config.yaml
n_layer: 16
d_model: 128
n_head: 2
n_kv_head: 2
head_dim: 64
d_mlp: 320
vocab_size: 2048
activation: "swiglu"
norm: "layernorm"
norm_place: "pre"
norm_eps: 1e-06
positions: "rope"
rope_base: 10000.0
rope_fraction: 1.0
qk_norm: true
attn_scale: 0.125
bias: "none"
tie_embeddings: true
parallel_block: false
init: "trunc"
init_std_qkv: 0.0573
init_std_o: 0.0101
init_std_up: 0.0573
init_std_down: 0.0101
optimizer: "soap_variant"
lr: 0.00347
beta1: 0.95
beta2: 0.99
weight_decay: 0.08
lr_head: 0.0074
grad_clip: 1.0
warmup_steps: 142
schedule: "wsd"
decay_fraction: 1.0
decay_shape: "linear"
final_lr_fraction: 0.0
batch_tokens: [16384, 32768, 65536]
seq_len: 512
doc_mask: true
z_loss: 0.0001
train_tokens: 184500000
steps: 5860
dataset: "wikipedia_en"
Each number is 200 + 40 x the weight over its row's rms, rounded and kept within 0 to 999. Layers, rows and columns count from 0. The size before them is the row's rms in percent of the matrix's.

# v: layer 6 attention value, 128x128, rms 0.213, rows 77-127, columns 64-127
# o: layer 6 attention output (transposed), 128x128, rms 0.199, rows 77-127, columns 64-127
# gate: layer 6 MLP gate, 320x128, rms 0.158, rows 0, columns 64-127
# up: layer 6 MLP up, 320x128, rms 0.16, rows 0, columns 64-127
# down: layer 6 MLP down (transposed), 320x128, rms 0.147, rows 0, columns 64-127
v77,137,204,215,212,266,156,212,171,271,166,256,137,287,191,194,197,200,207,186,232,261,255,177,169,192,201,212,182,198,230,285,184,236,176,176,200,301,274,221,210,102,172,233,190,190,227,166,182,145,290,257,230,216,181,192,102,297,167,163,182,224,122,200,248,227
o77,138,233,208,291,151,222,202,232,198,249,202,256,224,179,169,253,218,287,182,195,174,129,103,150,150,201,250,176,156,243,233,180,180,164,163,154,190,220,208,168,193,174,259,171,183,198,123,178,174,152,286,223,189,164,214,174,130,213,217,223,198,145,204,248,207
v78,123,184,219,171,266,205,182,145,155,190,177,208,215,159,212,250,205,176,192,139,293,238,227,193,155,129,223,213,212,245,237,258,162,176,168,180,175,203,184,205,193,265,202,172,229,206,246,211,151,257,145,163,178,180,188,228,199,204,243,272,179,201,135,178,246
o78,125,197,298,216,252,259,167,185,152,229,208,222,255,211,183,164,166,183,235,224,145,272,222,205,178,250,176,152,316,172,166,182,193,223,152,231,236,214,234,217,249,200,272,201,228,180,185,229,116,244,222,188,237,157,178,233,217,150,189,235,234,182,163,186,205
v79,122,213,275,163,221,157,183,230,241,159,141,153,171,196,178,211,253,194,118,164,205,215,186,229,179,278,256,274,121,151,186,124,168,230,157,205,227,217,207,234,254,171,156,194,202,172,188,207,236,219,207,231,203,107,186,163,227,173,147,181,165,166,115,246,181
o79,127,238,219,234,169,165,208,174,210,280,125,226,170,154,194,233,237,219,166,267,177,174,216,176,243,181,203,223,146,204,127,248,250,203,196,225,192,166,244,165,194,207,186,233,278,281,164,166,218,158,222,165,173,161,270,188,208,187,147,191,178,135,156,172,215
v80,132,239,174,229,126,181,222,186,190,193,157,235,202,152,271,181,185,202,254,224,167,186,218,183,213,188,205,232,246,257,226,213,223,235,213,152,197,182,205,151,126,232,242,199,230,208,201,205,205,204,180,178,287,221,192,191,246,191,104,173,293,212,177,184,229
o80,135,210,240,238,195,269,196,181,167,144,238,180,225,185,223,224,158,200,246,183,156,194,184,162,215,179,273,215,236,232,263,141,243,196,168,188,107,142,165,110,208,171,196,157,181,134,181,252,194,255,171,126,201,212,243,169,225,241,205,181,255,192,191,194,205
v81,114,249,127,247,189,143,254,178,231,139,266,186,171,193,183,183,197,200,277,155,238,176,218,257,192,207,140,110,211,170,244,175,202,239,197,157,191,198,197,224,193,168,280,212,185,195,139,64,199,144,207,225,202,201,219,202,185,164,253,186,137,201,257,186,177
o81,139,136,248,199,185,150,192,251,234,242,191,202,255,213,286,180,309,179,187,185,185,177,214,238,176,144,136,181,203,257,189,194,180,121,169,206,180,170,250,235,255,208,144,195,229,186,203,248,109,214,160,213,158,292,134,242,176,201,214,174,160,210,267,194,191
v82,121,243,236,193,199,188,129,126,135,158,149,191,287,218,237,202,175,222,216,191,204,175,214,163,176,154,138,178,217,148,226,191,177,214,236,243,183,191,220,193,218,193,221,100,242,284,190,197,188,244,277,211,235,198,207,207,245,299,214,153,197,222,217,165,220
o82,124,175,151,240,275,205,217,189,245,167,148,267,200,221,187,189,200,254,157,181,236,181,156,182,267,205,160,186,159,200,123,202,194,227,181,244,208,234,183,224,196,126,179,145,215,258,215,183,168,261,208,196,248,223,141,186,200,222,202,222,220,151,242,160,249
v83,126,145,200,207,179,173,168,166,195,226,234,122,178,193,245,193,185,213,237,224,170,186,113,257,154,198,205,261,212,160,194,194,176,221,192,149,167,223,234,228,279,221,180,278,147,255,211,205,157,171,172,247,239,222,169,236,127,267,229,175,210,261,110,168,119
o83,140,250,305,180,304,214,169,230,234,185,197,204,167,150,204,276,170,197,193,236,143,138,200,202,125,191,204,110,219,206,230,181,231,208,222,194,215,245,205,179,152,201,262,186,232,214,180,113,203,229,132,174,184,228,167,196,227,230,209,180,129,214,226,224,128
v84,128,210,218,169,202,210,176,247,233,235,165,239,255,219,210,202,160,241,215,268,136,233,170,190,234,143,190,155,181,187,193,190,286,234,169,209,252,241,103,136,226,211,234,276,234,221,241,184,236,194,259,159,224,180,169,210,138,217,234,196,253,191,208,246,132
o84,131,180,178,200,232,207,214,267,202,124,168,283,198,284,158,89,208,168,190,154,180,153,196,217,279,174,148,211,154,223,224,148,202,215,198,175,119,285,213,229,214,224,204,248,228,219,209,204,182,195,214,200,186,141,176,230,166,208,234,203,250,221,144,229,171
v85,122,211,196,209,156,193,178,162,221,160,244,201,250,162,189,220,205,207,233,222,291,159,191,204,192,170,193,185,164,209,148,178,119,212,220,214,222,225,211,202,183,225,213,187,248,192,237,262,124,159,147,184,189,243,192,223,162,177,196,141,196,245,181,123,189
o85,123,140,204,228,185,209,207,158,222,151,131,197,207,168,176,286,196,230,274,194,294,246,152,161,212,196,198,173,253,186,177,185,180,192,256,192,196,169,215,166,226,241,132,173,255,257,273,226,234,217,184,206,199,162,169,283,134,241,156,224,223,182,204,234,148
v86,125,179,201,199,233,241,156,162,202,198,174,214,169,175,188,178,177,229,202,168,200,194,251,248,243,246,186,231,187,125,154,138,164,219,239,145,249,244,99,215,200,188,274,97,212,196,230,214,225,145,240,156,182,188,223,157,170,180,170,178,254,228,108,219,219
o86,125,123,200,218,159,166,189,224,222,160,254,198,239,151,154,202,249,212,193,179,207,216,174,203,182,206,195,175,215,170,230,263,140,187,216,210,229,216,151,279,240,205,192,141,245,252,224,168,259,154,201,203,205,186,184,165,248,139,227,211,205,188,116,222,286
v87,131,149,185,270,149,181,206,180,147,223,220,207,260,138,261,141,253,186,224,254,114,199,170,200,95,181,190,190,231,233,153,148,224,241,208,215,256,270,167,200,144,260,197,172,130,202,239,161,175,254,224,201,163,194,229,226,186,248,172,168,154,151,199,205,196
o87,128,230,141,180,203,154,171,218,168,230,215,147,268,195,267,84,207,205,200,216,239,233,222,263,136,111,159,167,259,209,159,230,178,246,231,191,227,152,213,149,188,212,223,244,219,178,199,150,196,162,240,213,239,112,134,240,178,272,165,189,221,230,193,166,171
v88,123,218,272,155,233,165,119,155,221,199,205,191,267,154,231,193,198,166,206,228,200,275,235,226,209,245,228,233,198,180,261,198,169,214,173,198,181,164,222,105,151,118,143,144,172,207,149,158,162,210,151,133,175,189,230,273,215,175,202,208,227,222,250,186,238
o88,127,133,211,172,225,221,221,168,219,240,212,125,223,159,182,255,155,193,260,188,238,140,193,250,183,215,236,245,188,236,219,222,251,163,215,154,200,176,180,226,121,201,252,181,217,210,216,222,164,189,214,215,229,201,237,194,181,223,161,179,123,143,243,91,204
v89,139,160,227,276,215,208,176,218,155,181,233,240,291,183,173,178,197,177,184,145,144,218,222,186,136,194,94,186,219,220,78,207,217,164,190,238,220,191,230,191,217,159,271,262,180,194,247,154,178,177,225,225,183,201,227,205,104,196,229,188,189,176,201,198,196
o89,137,152,202,249,149,216,177,201,226,200,229,199,191,150,227,169,114,251,265,165,188,205,178,183,215,215,176,98,204,178,186,291,173,172,213,140,188,199,196,105,222,203,174,250,162,241,229,88,216,180,226,239,244,224,199,197,149,197,214,233,280,315,214,222,166
v90,128,300,204,246,186,171,161,224,221,263,168,163,189,244,219,161,197,223,234,162,141,176,190,174,146,236,245,236,184,149,116,209,216,211,170,272,165,181,212,197,176,225,187,204,160,236,240,226,174,206,128,153,184,187,175,213,223,102,84,192,195,221,205,226,268
o90,131,210,240,167,181,255,219,129,158,212,187,274,251,204,295,188,202,179,185,208,163,171,258,148,173,231,220,105,189,249,193,239,145,183,158,271,152,234,115,182,208,270,201,188,172,209,216,229,116,224,163,112,223,273,218,228,193,189,197,148,156,165,162,258,186
v91,127,234,159,165,216,121,196,187,247,230,213,194,160,236,224,233,180,144,242,192,208,186,236,191,202,176,246,166,188,161,298,199,184,221,217,227,258,140,183,207,237,213,193,254,190,245,210,154,206,223,219,262,221,239,185,162,193,144,172,200,215,140,223,208,224
o91,134,180,221,199,209,205,169,177,170,205,163,221,252,222,220,203,213,162,266,213,149,249,220,193,240,115,176,197,178,175,189,174,130,226,166,236,129,213,179,285,212,148,232,282,138,178,146,155,203,255,258,188,143,213,164,228,249,243,249,227,192,166,119,200,180
v92,130,181,205,188,187,228,258,207,152,224,226,163,172,209,140,183,205,212,139,217,285,139,208,199,212,271,158,177,252,227,196,214,216,205,260,164,219,212,160,130,200,130,185,110,232,174,183,115,196,222,200,225,206,259,212,175,215,225,153,169,159,206,223,147,197
o92,132,134,212,157,220,244,122,173,201,219,217,235,244,241,239,248,283,164,194,218,248,182,241,214,180,254,184,224,171,182,210,282,172,207,126,190,214,164,212,263,248,184,142,193,187,225,185,194,300,238,247,229,213,179,233,204,184,203,225,169,199,199,314,143,174
v93,124,194,231,176,153,190,304,178,251,245,257,211,244,169,170,173,199,186,316,201,123,214,161,186,215,172,190,235,161,213,297,158,259,199,189,90,239,221,190,206,187,192,179,141,205,148,155,215,227,281,204,190,198,128,222,216,143,258,251,176,160,173,197,158,188
o93,133,171,148,153,276,225,105,261,211,276,200,198,204,205,196,126,235,206,245,175,202,214,157,170,233,212,202,226,197,166,148,222,303,171,234,218,247,237,196,160,173,79,238,192,232,209,170,200,115,182,179,212,179,180,163,161,226,236,226,243,148,182,244,209,227
v94,130,205,218,169,141,131,150,224,195,163,316,132,147,227,156,227,182,163,148,178,174,148,258,180,266,127,256,206,153,256,236,231,214,192,219,250,195,190,191,227,230,216,180,211,175,213,211,144,195,156,195,233,192,259,205,217,189,179,330,260,229,225,214,232,225
o94,139,216,308,227,202,230,251,217,167,208,274,162,150,300,252,216,113,190,185,223,164,221,226,266,203,147,162,248,217,230,137,169,214,232,198,196,179,219,178,181,178,229,169,149,200,211,188,162,253,188,185,156,221,229,221,178,137,258,319,214,214,256,154,196,114
v95,130,229,188,176,167,114,180,179,174,147,178,241,196,211,202,271,213,233,153,248,108,189,229,213,179,254,271,215,176,246,129,163,178,204,94,207,206,241,165,263,200,200,149,233,172,242,184,183,161,216,181,217,183,196,219,194,303,188,177,170,245,200,236,212,160
o95,131,129,204,239,184,189,178,282,202,214,187,193,158,248,216,203,76,142,181,225,198,272,195,159,192,104,250,218,212,160,162,176,205,235,162,203,146,277,98,255,210,250,185,159,203,211,186,235,218,198,176,184,191,173,199,180,223,203,173,247,211,174,195,196,237
v96,125,217,212,192,247,134,240,174,219,169,177,178,239,246,173,168,185,177,189,212,221,278,215,287,183,160,201,215,228,212,98,182,137,204,212,209,217,191,242,203,236,131,206,179,208,132,296,166,192,170,157,180,192,221,232,186,129,216,200,148,152,190,256,234,138
o96,127,196,185,243,190,109,128,200,210,188,162,249,148,198,195,275,173,223,229,173,200,213,269,227,216,215,199,213,217,236,119,215,165,202,255,128,160,216,211,175,183,157,146,153,203,256,227,183,244,215,193,206,242,190,203,198,256,210,177,217,165,235,193,168,255
v97,127,156,196,179,142,192,259,131,85,189,259,132,233,159,215,233,239,189,184,138,171,188,156,238,237,241,149,228,286,175,171,240,194,230,154,196,249,222,185,224,192,185,189,237,227,208,228,220,224,163,246,242,286,196,135,265,228,207,215,214,237,179,180,119,186
o97,131,220,210,157,132,160,178,200,234,250,152,161,223,194,226,277,221,72,163,160,248,227,188,219,170,213,193,181,167,199,136,139,216,195,198,244,196,178,215,89,186,214,177,252,239,180,168,247,225,214,207,212,229,153,170,167,242,187,294,210,152,236,160,193,180
v98,124,182,227,202,149,188,201,241,193,210,193,302,154,248,212,194,147,235,249,193,157,212,214,188,285,168,161,210,189,232,238,171,186,171,210,175,233,211,348,211,200,198,201,193,239,216,220,285,180,94,187,147,228,187,216,185,246,146,267,247,242,185,200,171,170
o98,127,140,228,211,220,169,229,178,155,231,191,174,147,259,45,139,196,274,163,230,157,171,196,161,158,220,264,217,174,221,201,173,218,189,243,229,160,197,196,232,229,221,144,223,239,119,249,236,206,183,257,232,196,183,126,232,243,193,238,169,186,206,237,222,202
v99,122,225,202,269,179,177,270,188,216,256,219,125,190,237,170,162,241,191,131,293,157,188,217,205,103,188,203,255,195,255,206,90,176,190,247,138,251,192,185,182,225,256,193,128,216,174,165,202,228,178,246,245,195,217,244,209,227,253,255,215,247,209,246,200,215
o99,132,240,166,225,213,232,157,197,164,275,190,284,171,212,256,168,257,224,222,233,235,260,194,175,184,210,194,226,181,187,190,169,203,207,181,140,222,255,179,141,207,209,208,204,181,173,142,191,184,246,194,233,200,91,218,204,278,169,228,114,198,246,180,201,177
v100,125,264,188,90,199,195,205,177,214,122,181,252,237,222,241,186,235,191,217,214,229,227,185,233,248,213,202,269,110,118,234,227,205,217,165,231,187,158,237,186,199,227,216,224,192,146,165,205,199,227,148,173,257,211,245,245,222,227,208,246,176,198,214,157,156
o100,122,156,205,207,217,159,251,218,182,135,182,157,165,157,182,179,151,168,246,241,232,221,191,146,216,202,185,173,133,166,261,232,261,194,256,258,222,207,167,163,212,177,224,244,207,241,201,305,212,183,203,187,251,262,205,170,195,203,150,219,187,264,201,185,84
v101,128,213,240,204,201,214,170,264,249,256,211,198,180,224,186,120,267,227,171,136,212,178,179,242,180,157,141,188,175,188,204,200,293,210,196,269,167,164,166,213,249,183,182,242,187,178,172,240,264,160,219,172,181,236,145,177,117,152,198,205,217,158,179,117,194
o101,125,172,264,154,203,189,199,138,209,165,231,151,265,179,203,181,263,243,157,153,207,122,152,198,275,156,226,145,223,254,184,322,245,255,255,155,178,191,217,255,262,253,214,178,217,216,147,230,193,236,192,215,205,199,242,211,178,197,201,150,245,242,179,164,226
v102,122,188,247,236,227,169,249,256,200,123,242,161,130,208,213,189,183,227,219,226,242,122,199,247,190,205,188,178,190,179,174,172,217,181,156,179,170,195,161,191,217,226,168,224,116,185,266,185,243,126,194,129,141,211,211,194,195,170,262,146,223,183,190,241,264
o102,126,160,203,213,152,120,187,202,221,197,153,172,202,179,209,205,190,170,195,263,148,178,227,255,178,183,158,171,189,195,208,266,253,187,190,159,157,220,224,222,230,134,251,169,227,234,306,229,171,200,244,151,161,207,251,194,243,165,183,199,189,294,220,224,190
v103,139,224,288,242,235,159,217,248,192,241,206,173,219,182,256,159,201,215,172,190,241,189,169,184,214,185,238,202,229,211,161,231,199,182,113,225,206,140,119,202,195,149,187,238,246,178,231,190,201,238,174,150,258,168,180,225,147,213,170,191,245,193,277,165,132
o103,136,166,183,187,255,115,146,173,148,202,220,232,226,138,233,188,208,214,188,229,184,199,196,200,218,209,233,213,163,213,208,163,203,146,140,199,189,206,193,227,159,246,265,266,180,215,251,216,266,183,70,165,242,178,237,261,217,231,235,156,110,207,244,235,168
v104,131,198,148,236,229,262,230,123,226,193,236,215,166,195,200,223,213,200,176,205,162,194,176,237,202,183,226,201,250,274,216,220,202,170,182,211,150,231,180,266,245,183,269,202,229,263,168,256,188,165,139,243,198,119,141,176,198,285,222,167,141,172,240,251,178
o104,129,214,163,221,175,178,277,209,194,206,184,261,162,153,202,134,210,199,216,166,171,224,193,260,184,175,179,208,202,173,214,204,252,204,189,204,269,222,156,228,141,188,207,197,139,196,254,145,181,201,168,280,259,171,232,185,198,183,246,209,213,193,266,218,273
v105,120,224,206,168,244,134,128,212,181,225,160,182,186,204,224,145,256,166,209,144,178,193,73,222,218,152,244,233,214,159,182,194,152,130,186,238,205,204,270,200,196,108,199,257,194,169,171,196,191,242,206,233,249,213,209,251,219,209,117,219,156,190,167,227,177
o105,129,175,180,141,224,217,124,212,163,245,101,226,147,201,287,253,192,225,209,149,104,193,195,195,236,217,278,155,205,201,236,173,275,169,241,261,174,209,227,251,139,219,220,289,191,195,163,260,220,160,180,230,189,234,265,226,106,231,203,265,175,222,177,133,196
v106,124,160,233,187,288,262,261,223,222,221,201,179,174,242,150,183,306,212,224,227,171,162,171,139,141,203,198,127,262,184,259,184,239,283,198,225,198,214,255,99,280,167,178,233,257,246,267,166,187,207,185,226,243,149,236,229,252,150,213,208,186,117,231,174,188
o106,130,241,217,93,185,163,164,211,200,165,207,268,155,170,220,198,239,150,196,240,196,240,197,227,169,161,202,223,209,179,193,224,203,182,282,192,136,202,257,159,226,141,181,273,232,207,163,217,127,158,228,216,252,181,270,175,204,259,199,122,287,204,225,156,220
v107,129,230,198,199,181,166,185,251,188,195,153,218,167,218,226,220,201,184,213,159,164,229,197,195,168,170,158,257,184,230,251,137,170,235,232,117,151,213,191,219,228,222,211,154,181,233,175,227,206,323,173,264,236,161,214,165,179,187,121,216,234,219,217,186,239
o107,130,206,205,184,178,251,153,222,203,264,255,110,180,183,235,120,282,206,168,194,132,241,235,196,155,201,215,236,189,151,208,161,193,179,133,163,206,191,216,193,267,125,194,198,165,192,266,189,229,290,157,236,137,164,212,233,187,251,171,221,201,97,207,213,158
v108,121,269,158,174,134,163,170,257,227,198,172,186,235,170,223,264,245,227,177,150,234,207,182,166,238,226,158,308,255,149,178,234,223,144,254,220,252,258,209,241,216,299,229,162,201,146,210,182,219,193,231,206,179,268,204,252,86,161,241,217,224,216,197,175,189
o108,125,279,216,252,247,154,230,182,199,173,270,194,243,186,213,188,228,209,195,184,176,215,256,203,222,187,264,179,249,170,168,235,177,218,165,193,223,154,167,170,151,201,241,201,247,221,228,213,293,191,267,248,200,230,132,239,236,196,143,318,159,228,136,132,212
v109,123,119,174,150,198,208,227,158,204,164,209,237,186,161,204,208,183,206,193,216,209,173,226,266,187,137,214,210,202,258,205,202,203,180,232,165,192,239,238,280,216,182,176,214,257,276,157,223,193,284,83,135,233,200,265,217,210,196,152,172,191,314,225,255,162
o109,125,153,159,181,240,190,194,154,178,206,212,316,125,197,119,262,121,124,250,238,114,152,213,238,185,146,177,202,192,186,219,197,161,186,177,195,281,264,183,207,279,178,186,206,195,228,185,217,207,214,149,222,187,218,207,227,189,183,248,209,241,199,214,201,167
v110,132,147,160,245,242,164,181,306,169,178,219,222,182,181,245,194,199,203,197,183,197,117,177,197,266,199,194,201,215,252,141,178,205,198,203,164,180,211,239,147,185,214,237,206,207,223,162,275,165,223,220,140,108,266,320,202,199,216,267,226,204,189,143,194,223
o110,133,227,158,186,226,139,165,231,245,161,183,90,180,260,186,252,203,196,212,173,159,190,216,148,117,246,286,187,195,229,187,226,248,224,194,221,248,192,226,246,246,244,233,176,138,218,251,244,136,154,228,145,210,164,203,234,242,241,224,254,177,212,248,202,207
v111,122,216,254,222,179,257,228,242,266,188,158,229,194,187,180,269,208,261,191,270,135,195,260,255,155,134,209,183,164,265,248,265,186,153,87,244,249,226,185,227,178,245,247,208,195,175,240,218,176,222,266,266,173,213,264,190,142,251,159,151,180,203,216,249,149
o111,123,182,156,233,198,239,235,261,187,209,198,187,142,151,171,167,144,248,106,201,216,228,172,170,259,178,226,226,242,144,212,276,205,162,154,157,217,225,234,204,249,217,227,254,148,192,182,146,192,271,179,194,172,239,267,202,278,253,126,163,290,165,245,224,217
v112,121,278,201,240,218,213,161,197,170,129,190,213,222,157,186,207,193,206,211,172,248,162,193,192,194,215,277,150,265,236,185,301,218,222,176,186,276,164,149,193,215,234,199,247,177,218,224,224,189,221,200,192,251,153,274,136,259,255,161,161,193,219,295,158,177
o112,123,106,135,230,179,263,175,225,197,204,249,198,195,197,230,240,237,203,195,250,149,148,280,185,266,206,272,251,192,167,192,235,92,248,122,194,206,258,225,201,179,219,209,163,175,226,194,257,187,240,210,136,194,113,117,155,198,244,213,189,214,198,214,191,160
v113,125,205,175,214,232,223,262,273,166,194,182,189,161,176,196,179,115,152,151,164,209,221,253,230,135,175,177,218,200,164,248,184,133,229,159,250,151,238,237,210,173,183,245,204,156,213,232,207,196,197,180,238,229,242,226,149,172,230,264,188,192,111,281,188,186
o113,125,165,231,208,224,168,215,223,125,227,168,245,149,208,223,206,178,250,118,190,254,177,159,255,143,208,161,142,226,174,168,178,152,243,186,174,166,254,174,168,215,201,190,214,176,253,226,173,152,185,177,187,223,165,224,149,199,235,170,261,144,170,301,185,236
v114,127,197,226,142,188,216,160,192,294,297,272,159,142,137,224,248,265,186,203,182,206,161,238,218,165,214,214,166,232,200,161,158,203,123,274,259,246,156,226,180,196,229,261,210,181,257,155,233,205,245,152,236,216,216,219,230,181,206,176,204,179,215,225,171,137
o114,126,185,174,144,253,118,226,153,195,184,192,157,229,235,228,283,187,205,227,188,183,188,131,265,215,184,213,207,229,127,201,212,203,253,187,220,187,158,240,165,220,168,190,241,163,228,195,100,207,290,182,152,203,146,223,237,180,184,203,277,163,124,205,202,148
v115,135,232,144,245,150,233,210,224,285,153,183,190,247,215,211,221,192,257,253,151,172,139,134,179,215,163,259,179,186,199,221,237,207,235,180,211,290,262,177,223,204,151,145,239,240,116,251,220,241,195,260,227,234,170,221,225,237,162,145,248,156,230,153,210,181
o115,134,240,208,186,202,167,116,206,229,210,279,180,203,249,230,248,238,167,133,162,211,187,188,153,180,304,209,171,142,236,229,188,186,184,206,183,125,232,204,194,220,243,228,274,280,163,227,159,177,234,250,208,229,216,162,116,267,204,236,148,217,194,157,188,200
v116,133,230,288,172,201,243,184,182,204,259,251,233,142,256,192,164,132,260,162,210,242,195,223,173,187,205,242,199,181,146,179,275,227,238,201,207,256,234,232,207,205,252,121,193,136,199,219,140,121,193,163,233,180,164,197,167,210,198,220,235,168,176,223,199,191
o116,129,229,245,253,171,231,234,241,167,318,181,190,206,191,165,243,243,210,224,236,162,191,213,151,207,218,188,239,193,182,205,268,179,195,213,210,112,277,250,201,243,257,209,200,195,197,211,160,186,219,133,165,228,207,192,179,213,191,209,194,145,298,212,240,83
v117,129,183,211,248,238,206,248,223,212,209,170,206,180,104,227,214,257,228,139,145,184,167,170,201,201,218,261,205,187,178,186,216,248,220,208,94,219,185,200,215,187,215,252,194,241,211,179,174,210,188,173,223,155,190,225,266,177,182,228,216,166,204,278,180,192
o117,129,160,141,220,180,179,209,280,163,253,186,177,241,209,163,287,206,230,242,231,170,163,222,96,157,251,100,190,208,176,272,218,199,221,291,207,276,221,201,138,230,226,232,184,191,208,167,228,236,208,155,215,183,259,247,296,174,172,188,206,196,178,226,146,215
v118,123,192,210,201,209,270,211,171,132,151,199,257,180,246,252,181,203,156,163,143,169,191,251,242,192,167,185,210,246,195,243,206,181,168,207,170,189,126,253,257,103,265,233,263,168,145,225,187,110,187,228,184,259,208,152,161,201,168,217,267,223,220,255,186,211
o118,132,200,187,189,165,184,191,189,227,226,213,233,227,126,181,198,167,198,157,206,111,304,206,237,182,176,178,277,192,157,261,220,194,227,252,246,122,101,183,232,248,219,202,144,189,119,175,244,165,172,228,147,285,170,182,197,179,222,162,206,152,232,233,214,199
v119,131,214,254,231,188,194,225,232,211,190,191,180,225,154,213,189,158,186,188,212,148,223,190,145,161,279,196,168,170,161,242,246,195,258,217,256,155,71,279,247,232,261,159,199,156,161,176,216,228,190,232,142,240,182,146,194,171,231,247,276,168,155,199,219,191
o119,131,206,186,237,204,231,199,153,188,284,224,214,203,220,180,171,198,116,225,166,235,245,160,213,199,194,181,192,145,197,267,236,289,277,189,192,137,183,159,215,194,254,211,230,235,198,147,135,142,170,189,131,128,202,223,226,213,296,165,228,192,278,213,105,244
v120,123,242,190,282,187,174,236,258,209,192,201,174,229,232,246,221,181,165,243,194,230,177,193,178,263,195,189,230,237,217,228,192,328,180,218,229,198,98,199,237,239,180,149,174,156,151,228,230,123,242,124,223,156,227,207,219,192,284,174,209,199,135,255,249,260
o120,145,207,188,241,190,226,147,229,196,196,207,187,165,218,240,222,203,219,207,200,270,226,211,267,211,178,239,107,172,193,239,134,238,166,185,249,244,193,197,227,283,142,237,158,211,154,137,214,206,202,229,226,272,190,192,143,182,190,222,107,199,232,209,192,182
v121,129,114,176,196,177,167,204,179,221,214,251,214,234,217,168,234,192,212,189,204,137,151,118,249,169,238,171,195,177,175,272,205,235,182,261,235,186,215,200,197,275,252,199,195,259,205,210,147,161,127,203,197,232,204,263,163,213,254,185,232,198,183,223,126,232
o121,133,179,197,206,189,258,187,264,197,217,135,230,275,208,248,195,145,127,157,230,124,135,201,193,237,234,196,186,172,197,180,142,228,265,225,185,283,294,201,187,203,290,148,140,236,181,224,158,207,166,231,214,210,209,250,247,239,254,172,167,243,203,200,178,138
v122,126,221,67,173,252,188,139,182,265,167,203,201,194,215,270,208,132,209,231,182,207,216,196,193,176,211,239,155,193,195,168,222,198,205,165,250,240,135,207,210,231,115,262,132,127,208,183,183,200,184,232,116,181,152,209,241,258,234,252,202,202,140,203,138,189
o122,135,175,205,227,171,218,187,165,126,174,199,147,196,248,300,128,171,248,235,205,201,128,231,253,206,212,224,215,214,240,244,235,219,229,259,245,190,214,175,260,186,171,232,161,191,197,195,138,165,217,172,277,217,238,176,192,256,216,213,276,177,197,233,208,206
v123,128,249,198,300,283,242,188,271,181,266,181,174,157,170,198,195,181,169,253,175,198,196,237,206,184,190,176,235,176,209,198,203,221,190,223,169,176,290,195,210,216,78,225,235,203,187,204,235,224,165,203,168,269,201,161,104,127,222,198,233,187,242,181,129,179
o123,132,246,279,181,227,170,167,218,208,215,217,157,162,225,189,150,220,201,201,174,224,206,133,181,196,131,220,276,197,313,194,235,124,158,213,154,275,227,218,265,256,197,195,256,161,248,195,138,204,175,165,126,242,149,286,169,170,207,179,206,162,156,208,198,211
v124,137,235,166,230,196,184,137,247,136,219,218,146,205,210,215,181,284,270,204,210,269,229,205,169,172,275,249,228,204,205,265,205,171,201,168,226,198,137,172,148,250,133,205,234,168,222,172,265,211,186,193,254,125,206,186,213,162,158,135,259,215,218,216,233,276
o124,143,195,210,149,186,228,127,199,184,164,219,225,238,239,282,170,225,172,232,210,199,194,120,183,205,222,224,196,181,215,253,132,165,187,183,97,223,100,183,190,259,249,145,213,218,207,184,244,181,211,249,195,248,228,297,215,259,215,196,274,175,154,230,185,177
v125,117,213,201,126,189,178,272,229,190,217,131,200,243,250,215,190,182,222,205,191,175,189,245,127,203,126,158,185,225,182,209,220,301,276,168,215,190,243,215,188,203,175,181,225,242,222,224,169,205,273,237,154,244,222,196,172,149,259,221,237,159,233,212,158,225
o125,121,221,253,155,218,197,220,202,188,209,232,228,225,265,140,126,236,182,122,147,217,245,269,153,181,152,162,166,128,124,182,195,208,169,231,144,186,216,199,205,199,170,246,154,213,204,173,193,252,184,186,184,233,335,186,195,162,254,199,196,248,210,153,138,148
v126,126,186,201,211,211,155,185,96,189,182,231,214,131,179,174,221,178,225,237,183,180,203,280,215,156,248,226,200,128,147,199,260,173,159,221,214,183,174,161,158,196,219,219,150,187,166,279,209,253,164,266,209,186,174,148,142,220,250,231,283,204,216,200,191,259
o126,136,199,185,233,172,228,148,201,216,220,220,220,292,189,174,175,200,232,213,259,258,223,156,206,277,156,183,129,159,180,206,201,245,162,245,153,158,215,201,189,189,196,153,153,257,186,227,209,236,197,183,131,131,212,226,178,255,205,194,221,150,143,219,316,175
v127,128,263,164,188,233,230,138,194,157,239,306,196,214,201,267,173,252,225,185,165,167,183,263,185,132,194,169,182,176,232,211,171,191,213,241,192,225,227,229,171,177,277,170,196,173,242,271,136,189,208,225,151,197,163,173,199,193,304,143,126,210,282,178,183,184
o127,129,191,235,260,208,193,106,175,221,140,201,135,256,136,161,183,240,206,239,256,205,194,259,205,160,168,196,266,128,230,164,225,115,184,116,213,176,244,190,114,201,224,197,190,164,199,209,168,175,231,208,172,169,230,226,180,91,204,178,117,201,212,267,198,206
gate0,099,139,160,163,227,288,236,218,248,155,191,240,295,200,229,205,194,189,254,227,204,190,209,180,191,300,190,255,243,179,143,193,180,215,245,221,185,209,212,285,202,253,251,234,233,257,205,207,145,141,169,219,169,190,181,214,183,125,231,129,165,195,139,154,174
up0,101,252,169,153,144,215,246,192,206,185,209,182,186,205,234,181,154,180,209,182,256,105,251,247,230,209,224,192,205,191,274,179,185,162,128,198,200,218,286,181,247,112,210,197,184,237,204,214,128,223,167,139,271,204,214,178,233,218,173,177,229,247,196,227,310
down0,101,173,181,220,284,159,122,171,225,235,192,228,150,171,181,161,202,148,173,233,204,227,202,216,240,218,290,186,150,181,178,167,292,189,267,206,161,275,226,143,174,212,152,230,188,273,212,159,173,208,204,181,232,191,215,157,240,230,230,141,228,166,210,246,162